config = dict(
    vocab_size=2048,
    positions='rope',
    beta2=0.99,
    grad_clip=0.5,
    steps=4607,
)
Each number is 128 + 24 x the weight over its row's rms, rounded and kept within 0 to 255. Layers, rows and columns count from 0. Numbers have three digits each. The size before them is the row's rms in percent of the matrix's.

# layer 10 attention query, 64x96, rms 0.104, rows 0-31, columns 0-95
090:133129159145150131096157095122155124137124123115111148133117089138105114100116098122153191156138115134116113162127156128084165145120136134140142119126129110111085084114112162165104106088142139181130090148129113105146155067116072118110151132126105153154105161110142142105143156134160118105
096:132153093125099107161089153161115142087111109103121137089086170143172147120164093162120104085129138122113155137152109126133109115117154157143118095122150148160146153112125081098127157141116080111117118141128126174115089169152168107141116157142144126120136107152141103155172128133139126124
085:109127133170151155151108110110110154119151102120147116152138083116090118117111100118122154154108117150101126136114158123135160132140120134148125157117122086109126086098116148161133075072186188164128123141134118092138149115126123124087130078125085119098142133098157143097109146139143117110
081:083128101165152114104154122076151122125119149135138111119132112119119122166091149101162139121145138107105189130124179175107170141118118115100097158126134119135092117120119140160113126108135105163134094107174125112119178109126128088180140092123147113138132125156141090115133138144091161128
076:129122153134120127073136142118092144139158157138144124141106115110172144121129118110076154119133115107126145142126151138160121136182128118112123124131138128170170143152110171078119107159107059134123143142167098107124119138100118140117128098147126124128149115115113132153107050127074129095
099:149152140097143145089068106140132126131154103099110134180160079143101115150125142086119150156111121154148081126093138122157153121158124124120128137143095109128104098097139154134091151105116142099117145142201104127112145124126122083109140126115127139109157109121155153113166094121111123098
101:160128125134201122150114164116151131141109143137142137129150145139132093112168101110092169164112133151138152100144089111098128084112133130151136126183131145129144117110103086114101128132140158108106132110077087139130163133116174161129087141119125128130155124074140137144092121125167124111
096:123115109095135103129117137149116132109164154168115138096114150107114132099103138174150134157144115138146091140100107179133120159138112139122139137118143115176127148153153143119134089098097092163108126161161144110120097107193093105107126102121132166163123178128102169082126132148131133133
110:133104111114124140143114127124142138140143100127107132156068146148094136123106121134162123138181116149110088155166119139131145157136106120175136082106123190113092074133123137160126075139110142116139129127115156138129162140092083137136131132154107106158104137161171167110131142142109104155
111:155149128125058102120112101167148142171145136101143162084101112143130103131106121118116149161168116115143150118141139147142098120135141147135121111154121090146127084169135164111128097127145087140154120146102137134122185082134126099138124097103075095097127149119125119115169111131139115097
115:103113111121142123152112088099126114137092111127117130157121159169097135150135137147151146132131068143094120110122091117134147163113124074079120137106094162128117128120112081126136135126098176120134152122133104110086133122112117136139094125111102146118129048178137123142087138124093127117
113:098142149113113144131156156142094099141163159134135092089123141112125187122138153094112103151135077156135150140148127141143182121092109131115142091113140153114146120177088140121147119123119139143147121078144133127106078152135150172159161145095137144165116106163166136127135118107131137141
100:120130140163154152135109145148141166109124148177123116113149093140167145200120159109135113099124194118141090089148145120100163165131143110125169093115113110154141114105104110137145101144157131167130122117147158081125148104134111138109125129092100134121121133114120098119128160152129097167
110:103139124097115138134143145132113103141174129165126085118169114131138130167123122119161082134175146155147161152103153150138106129118088110136153174120145131136137127126189095129102093157115112111148123133137149107172155104159075121083132128103099123105098145137142155164112107133105159132
109:090146150106185117093157115140090094152148087113102117170171126128106114100108124142152107140167102105140103111098116139138116155141159097111155134179126124130147120125112051115163135136096111178119141125120115124153121110140152144115151134152148148132117107120101168099155149131139122139
101:140161132102070099117148122116122127123150127124156095140157092114146084111099155164073133146127117135132127136120138132113162126124131136187136125144130093137143130134065084131105146121128140101138140125146067125165122110093101106154132108140126129135169148146107083138102108152106169096
085:193158142143164133162160115121131123101117132089162153170124135114116144129131098129134171116112162121091082135112132140152166140125146091120092120078111108129116111100109123147154133135118168139177096093109128087168148142142115158163124161141134148158131115130169115110116146113112101127
081:093115122165126103123109130161151137144132102111152152138104136148119086099186154127119103131161121136097133172128133100067157107112123162135167185121132107126123143117130103099125145164129101146140086135105186128092106113132110148119168145126097108135145137137096142116142163097159109111
074:182133097096124114126138115146097121113150115130122098134111113144128148133101081134114104133121097125124102119138110136195088111158113108111154098112097135194127090139155126110148116124114154094138146100174100135187158150121154145118122114156119109131170098139131111117134092172136107142
092:143142132080105099137123149132111151101150105107122080117126126151152156179118139136105165092120114165111144093151114136146158084164113093127121129148155159142192139117136113098167129164109120084132142098135126133122131167116165150118104132111101111104164131110141101135188134119114119141
086:099097135114139159147159136135118106101128137146124158192168153130116134136171149176141120115127169128141127159131118104127133164122157107147133097096135166116131166108134104126134140131120154125100064084113125120117103174133097105128128190121139148166113106127108171136133109106118137168
094:101161136111124148116161138104137155122110147157133114140157142130095169108118130118129119123124174098126110088144125119155134122164146140096072145114116127111124116103150126165091169097098128113085077080148105113158103157118104128122111168152157166154136125111120165157109078127103135150
094:130112113170129171068154114093126088119166135095168163093135073093164083134145108124126142155169106144122114130148115141097140116103147157112107106141152140139123104121142160127111103113182132096109116111125157127125113167107101145123118163141104127127155116101110131115132089115144136092
098:093094110146112097157154104116118090116089204131112132156113173100150093115159163146119125105111129125118156137122116098105124151109157137156117140091166102136167169129138115100127167149131108152120123178125132110112139136143129116112137121104118134123107141117118139193182143113122152132
117:159103090124179116182142155155136155132160100120130137099117110140109097099131112147103142160133100187158130154139151132106156140147116123116149143154114121132108151121147089119133156146125166151157163156112129127078130131179141137150189147126124135151154104124167119100123175123143140133
092:149094107103117147110117191131103136147120090106151133104114159116180133161120123123121120097130137124126106100162107145092104123162161158151137107114110138099125065106132150083117110127149137126150217098125137150114148132145110094126134116131138112110157164116125158148140135101120104138
111:110138103103148138122106071154119135137111115157091123112135149107117159116124152113141114117097131111152112140139128099160131141127186117168122121117142128145132124139131107161103172197117103120094139129129136162101128140147149139150109152207119118088096095192110142145157120133123133117
102:125132140125121121147125133148136123098160099089172106113065142096088142146137098155123121089097126098152115114138155131162114120122116081147114108105122123128159103102121162112109113082126099184137138116114149118148129141090126132212106096139122139122153111127129103136091162131152124106
109:131127126104121131103137121107180124125128147155108132165132126089075126144153120180136138099129106157131136102142161121090153081123129120103132122124126134124134136098149077152138072148093191119106121110121113152105105144118156155100137193164113123131117133160104125133129128100136124182
122:164152111164132125114141134124153168122163137097169102123099104107116139137132128127115143109123148086110085149155157121127138121125124126110130090165171111118094104134096182137119094126155106121113168140157124177121171148129104116080125101151157139155166082092101131118131088139134111131
110:139111130142125098120094087134129116103144135155119133149104127123152129103139153163126103120100209094128187096108131116140120144119158082103116118121164154095095153105088114130146108179124123141123110167117105136154136163098139144121147118121160118166110139134188120139155148123132152114
112:129075129110138108092081134139126137090170157151137117105135140124130095095096144151145180119135113150141140113165124112120103134158095121082116142103150130112158104133147133103131142134086144168148162120157099076120137143124116097172150110143128090099155145134130154178117123110110161103
# layer 10 attention key, 64x96, rms 0.108, rows 0-31, columns 0-95
056:131123165123109187182099134130146134106110141118196117119129160105121131129127136126112087131127128155148089111109121096152121102123081108147131124097137116158143137102128127133205143156137099096119138143152131118115075143169159124180120120092119141110103138110113105148122129133101151108
087:136128156112147153158124163131112095113123093162096097137128104099133081141116151126118129095135152125145126123168122128188093124163133123118110121162117149120119142119138121148133120161137149108118179087142086075103112116163175101115090143141064127136151118153089122111118123108124115096
080:117125131142071119084132093111158160120138150115144159164099124159131163139132124155132146147134136123138124162085088151107143135169124119171161132124184133127133154131146121094112126136109096125104102152113170168169174140106082151121141115121185120133128107098156147136115113153136139148
083:163144160101100111091162138129133146104146152131108139174111128203126165161138095145126121166137113100127104143076093131108126113141140118141182129122138143134147115145139118103101124114127097118095109118087129141165155138109085124120106136114186123131151112086131140100123092145109158140
083:186124113129151123186101108124077107138107127122127107143159111128140101132119171097098119138105095171118143084155145135128130106136121132114077137169153102117128152115146100151111153127141137159143093133156118089104123138134169118158094109134086125134131158178137168156159112128141115144
087:153155112106158103098109119136143138123114104115131147135118145122123107077117114150108098138061109131212107133111114156139091139093095135100106086140116108120136081107142151086131136154154110136106132113092138135116095134112111125125136107099119118108104115145127114164106114124198111134
087:109119120120098138175141091106154098140169115133078093121126128123100088114132132160157105110132160103152118125173124146166119097133158150161178160158119135157130142144132111161186093108105133142098160137142111118102068123104120138167126166133141128139151113113151143141122110144111137142
110:133093129145112136155125108118116137097090138112129135144148144125115146081141115143129109123148160118147100107156106145148164155100131157164135181165168096145116108085129131162084131192110121130116084135178132099163119115117139140142146154126072154134156114153108124149152132106161147116
100:132132183173175145115102162095161149128113129123144157074083128126114151068112137113140123139112113115139165136142121101135126149104188152135132153153137114118129132131135114113117159112059131105125099182135103152123129106148101127118156109124106131091105143111140109134135153155126120090
110:122130114136099082149101157178154116151111098101144127147147150071116144116117124118110118136130170084081116069148144106152117142149124116100077171143144121112123146067109131073150129138150105098128135163150110138147123134151146129122114123155095160150125128125108132098107120145107116143
112:129149140084141158173148072162099146100099130168106112096111106099128125104115151128136116145124117099159130100153142158182142120153144115156124104113089124121127112165118118124163158143157160080107114100126106107151109142128096121071108137144121126094160141113103100118151125135100143161
109:140118129129095125135111104139126137161113079168149116104148113136130129140163166101157101110158093162108135137155143125132121152097136141129116102107163078135143116177095099090131124100160138164165152137130135113136107142119117129138128154092126062133121125115118091126122139209105101124
099:152094138129112110093139121129163106157176158166154141146108124126179097170145125158126140102129119140124083123151169113138113135141143150118175135110133153117130099134118119154136116153133146102134138128104114112181130159110121113119190112092183158106100143153152158130165156156149119139
109:163120138144108109138146115129151134117095104078149162143109150082112108117126150155105143147090083131110120144117147144116114146137105147110121179160170089106124098123114154155092121158105114123092097169163129132142087105125129160173102140129139109123091169096121129155128134129166099156
106:170101102146170131147142112165091135162172153106116117114138092155119091159131112107150118111113139100092097125129167146135098131117116097175109181110105141100119125137153120111093140110123133105104184158140095126136135102145114081118121110160147097097151137106104131163126141145132112097
099:092094159125091159136195123155156174141116146137085121143132134176150162145106114084142156121123140116138122109091131128105090126109096172159166149112115111127131160123155108133133135120136120125113119141134151097117160131161134157132148144139154139144132149062132075120137106132152149154
083:124129160148124152116101072129177151123145133131181189129068149152124181120138113152135148166127135119153143167109090117101138096121122107144155150143162108141151082122148126128126115128088101136106117149116158147092126147102115140109128088109173135130117125112149139145136118175135136119
063:145124119139122117149115139139150134126103124126125127087163121111111122116132139125141131101157153152153124102187145138141110149145137137138067114141077142113059128147119139134157167169170151103151179135164131143140100156159126104181097148137096136133154140133106102121157158112109155095
064:117145156156114156098125145111109127127123124178121105117106088122151161141099123134113112121096161134152140094100159140103130117157136105119160119119156142138202157138137126110086077124157093116083124098107130108109146155161112147118154108129129114056137132132160118099107093135126103140
075:153099104120102106131168158100092122163131109140131099133155104132178128126081134123126080105112133137096157083183151139117130131163089138120088100110158128139118158131141132153092153122161093106148159099121096087116146137116146107127132125149101094120161148142114103152131134117178121133
091:123126094127101128171123116154139096132083119149102150122145103068163124129131144110189170132143148116099136144150148137155113117121151147137133096131137106094097155073106172140122107164111128130172129109155132114163100107137147126134125124141066143157141150143127155156166149136092137132
085:143177138082129128154113094126117130095106107112102153173140130135121117121155180073143120147121100098160096134098122121145119125131147141107100120123142106090130105123125102133131152155146170123142122104146167136134129163126140111142132164108052193157141120158127155148160112135144118135
104:151146130131144128133139124153167091125132150092113127136147119078125124074160154146104141161167157130091125144089113104099116102117131141149117165146144118132180129114164160128119128137121127146115153156090190134151073125105126175133108125163086106136156116128093114138156121098118101125
097:147115097119158130158136134141111149107085143179128061126129147081180108127116106127154123130102119176199092174126143125135129097109151138150150081167142131124127132151094145093131108155118117141102093109115117128106140100130148150103138147139134131137134092126118120135157135140088151131
097:097093101140140088104124092110092138120130125142108135085107076154113131142101117128141156131170109095180122140126166152153139149120088132106156140138153096193123140168125105122146123110154129122084162131143108117123113121098152129124130105092131084128100129125140106095114127127163079111
117:117135143116134109147110143133107116074114079127096108172105150096116135080151120151120093065155123139102120126169112127134163174142151166093125126135143179108135120113093135151130126132129165131124170139156154127132101150098140101145108093161130160152117126136110126145105160091137098139
094:126113130145153160119149145142126096102101113151112116162110095132119097122097143150133109143085135118114118131105149118121108158118103119106080130151101079126141140115154141087125136109120117108191113111160133100167100172139113169151148107122127164116177111158154096121127094171174113142
091:120131141139097120143130077140121098132130155127150116153105129188132143179112099107199106128157153158098148157129137116154082117140138149123106114099149131127129124149141132105144160126133105102127086099150107115179146131130116124128073130107101135124171121107105124083137152076129106132
095:069091149106120099125143127088171095162124095164135142149139129110133100098118166116085114138173129120126145136135132133139139137129079087172157173167136146135122116137182103111161122132164150124100129134136118127171106118162129094106118136157145128121114134147107127138142177113095119145
121:131116152111143113157122132098143141072180164134112115152129131145105128135131161119123100116131155171145141104113119124127114102147159121143140106116110112132130138104155128153143092123137107135107150130126146201126175173139115104097129163141139137109128096146111210092109127114104081095
112:109120142146095091141157141147085138185079111131136175093176112139170137149095152121108154114132117098125169121094118104146086140144122129150166092113139147120101114091105134141111132159124095121151099114161147132100120161125118131098135109141121114147151115146150173113101144161108099149
108:105124137138118166117098130136149141135152134165145146137187137152127141099121116141153116154107115114130131144100119137150108105130115147119109121128181120176142131132126156140141163120140119116066154147107172090110109134132163100106107074156066118158124136097118138179115112160109110175
# layer 10 attention value, 64x96, rms 0.0933, rows 0-1, columns 0-95
102:149119142158159169097114106123129139138122164084120100102141102135146115107094127104154132154196061138157135124075145141103130100099161144116155098099151109149163141192128097151141121153166096141114149128145146146131116131139127114123115123109131126102145147106092149123116136136165117136
096:144154157163112098131090111090108115152089156081194130158118154122107127148116149139124115154117163116121121121120139121150133157116087134123145112117113192124101155111118133137116125115149154138138133100087171114119142139151138183141153130161117115153111116145118136176093124148115074100
# layer 10 attention output (transposed), 64x96, rms 0.164, rows 0-1, columns 0-95
102:153123120150087146133124083150179111136096103157140178166167119128123103156147131151153138126132146128149123133151115118149129158132189152117130125132142088119110105086119120160147149126144118140101101114117184098111106114152163159155127159185112111113154130099093148114143150133143091128
100:105107134096143170131167114139112135132152138100100110121136112138102139139132122122115150129088097102144069143113123179110152108108117062118096142153125124130108153131122129161149127048122187141124150125133131126091131134119111100134135117113151169129118097094104138137127138122082166093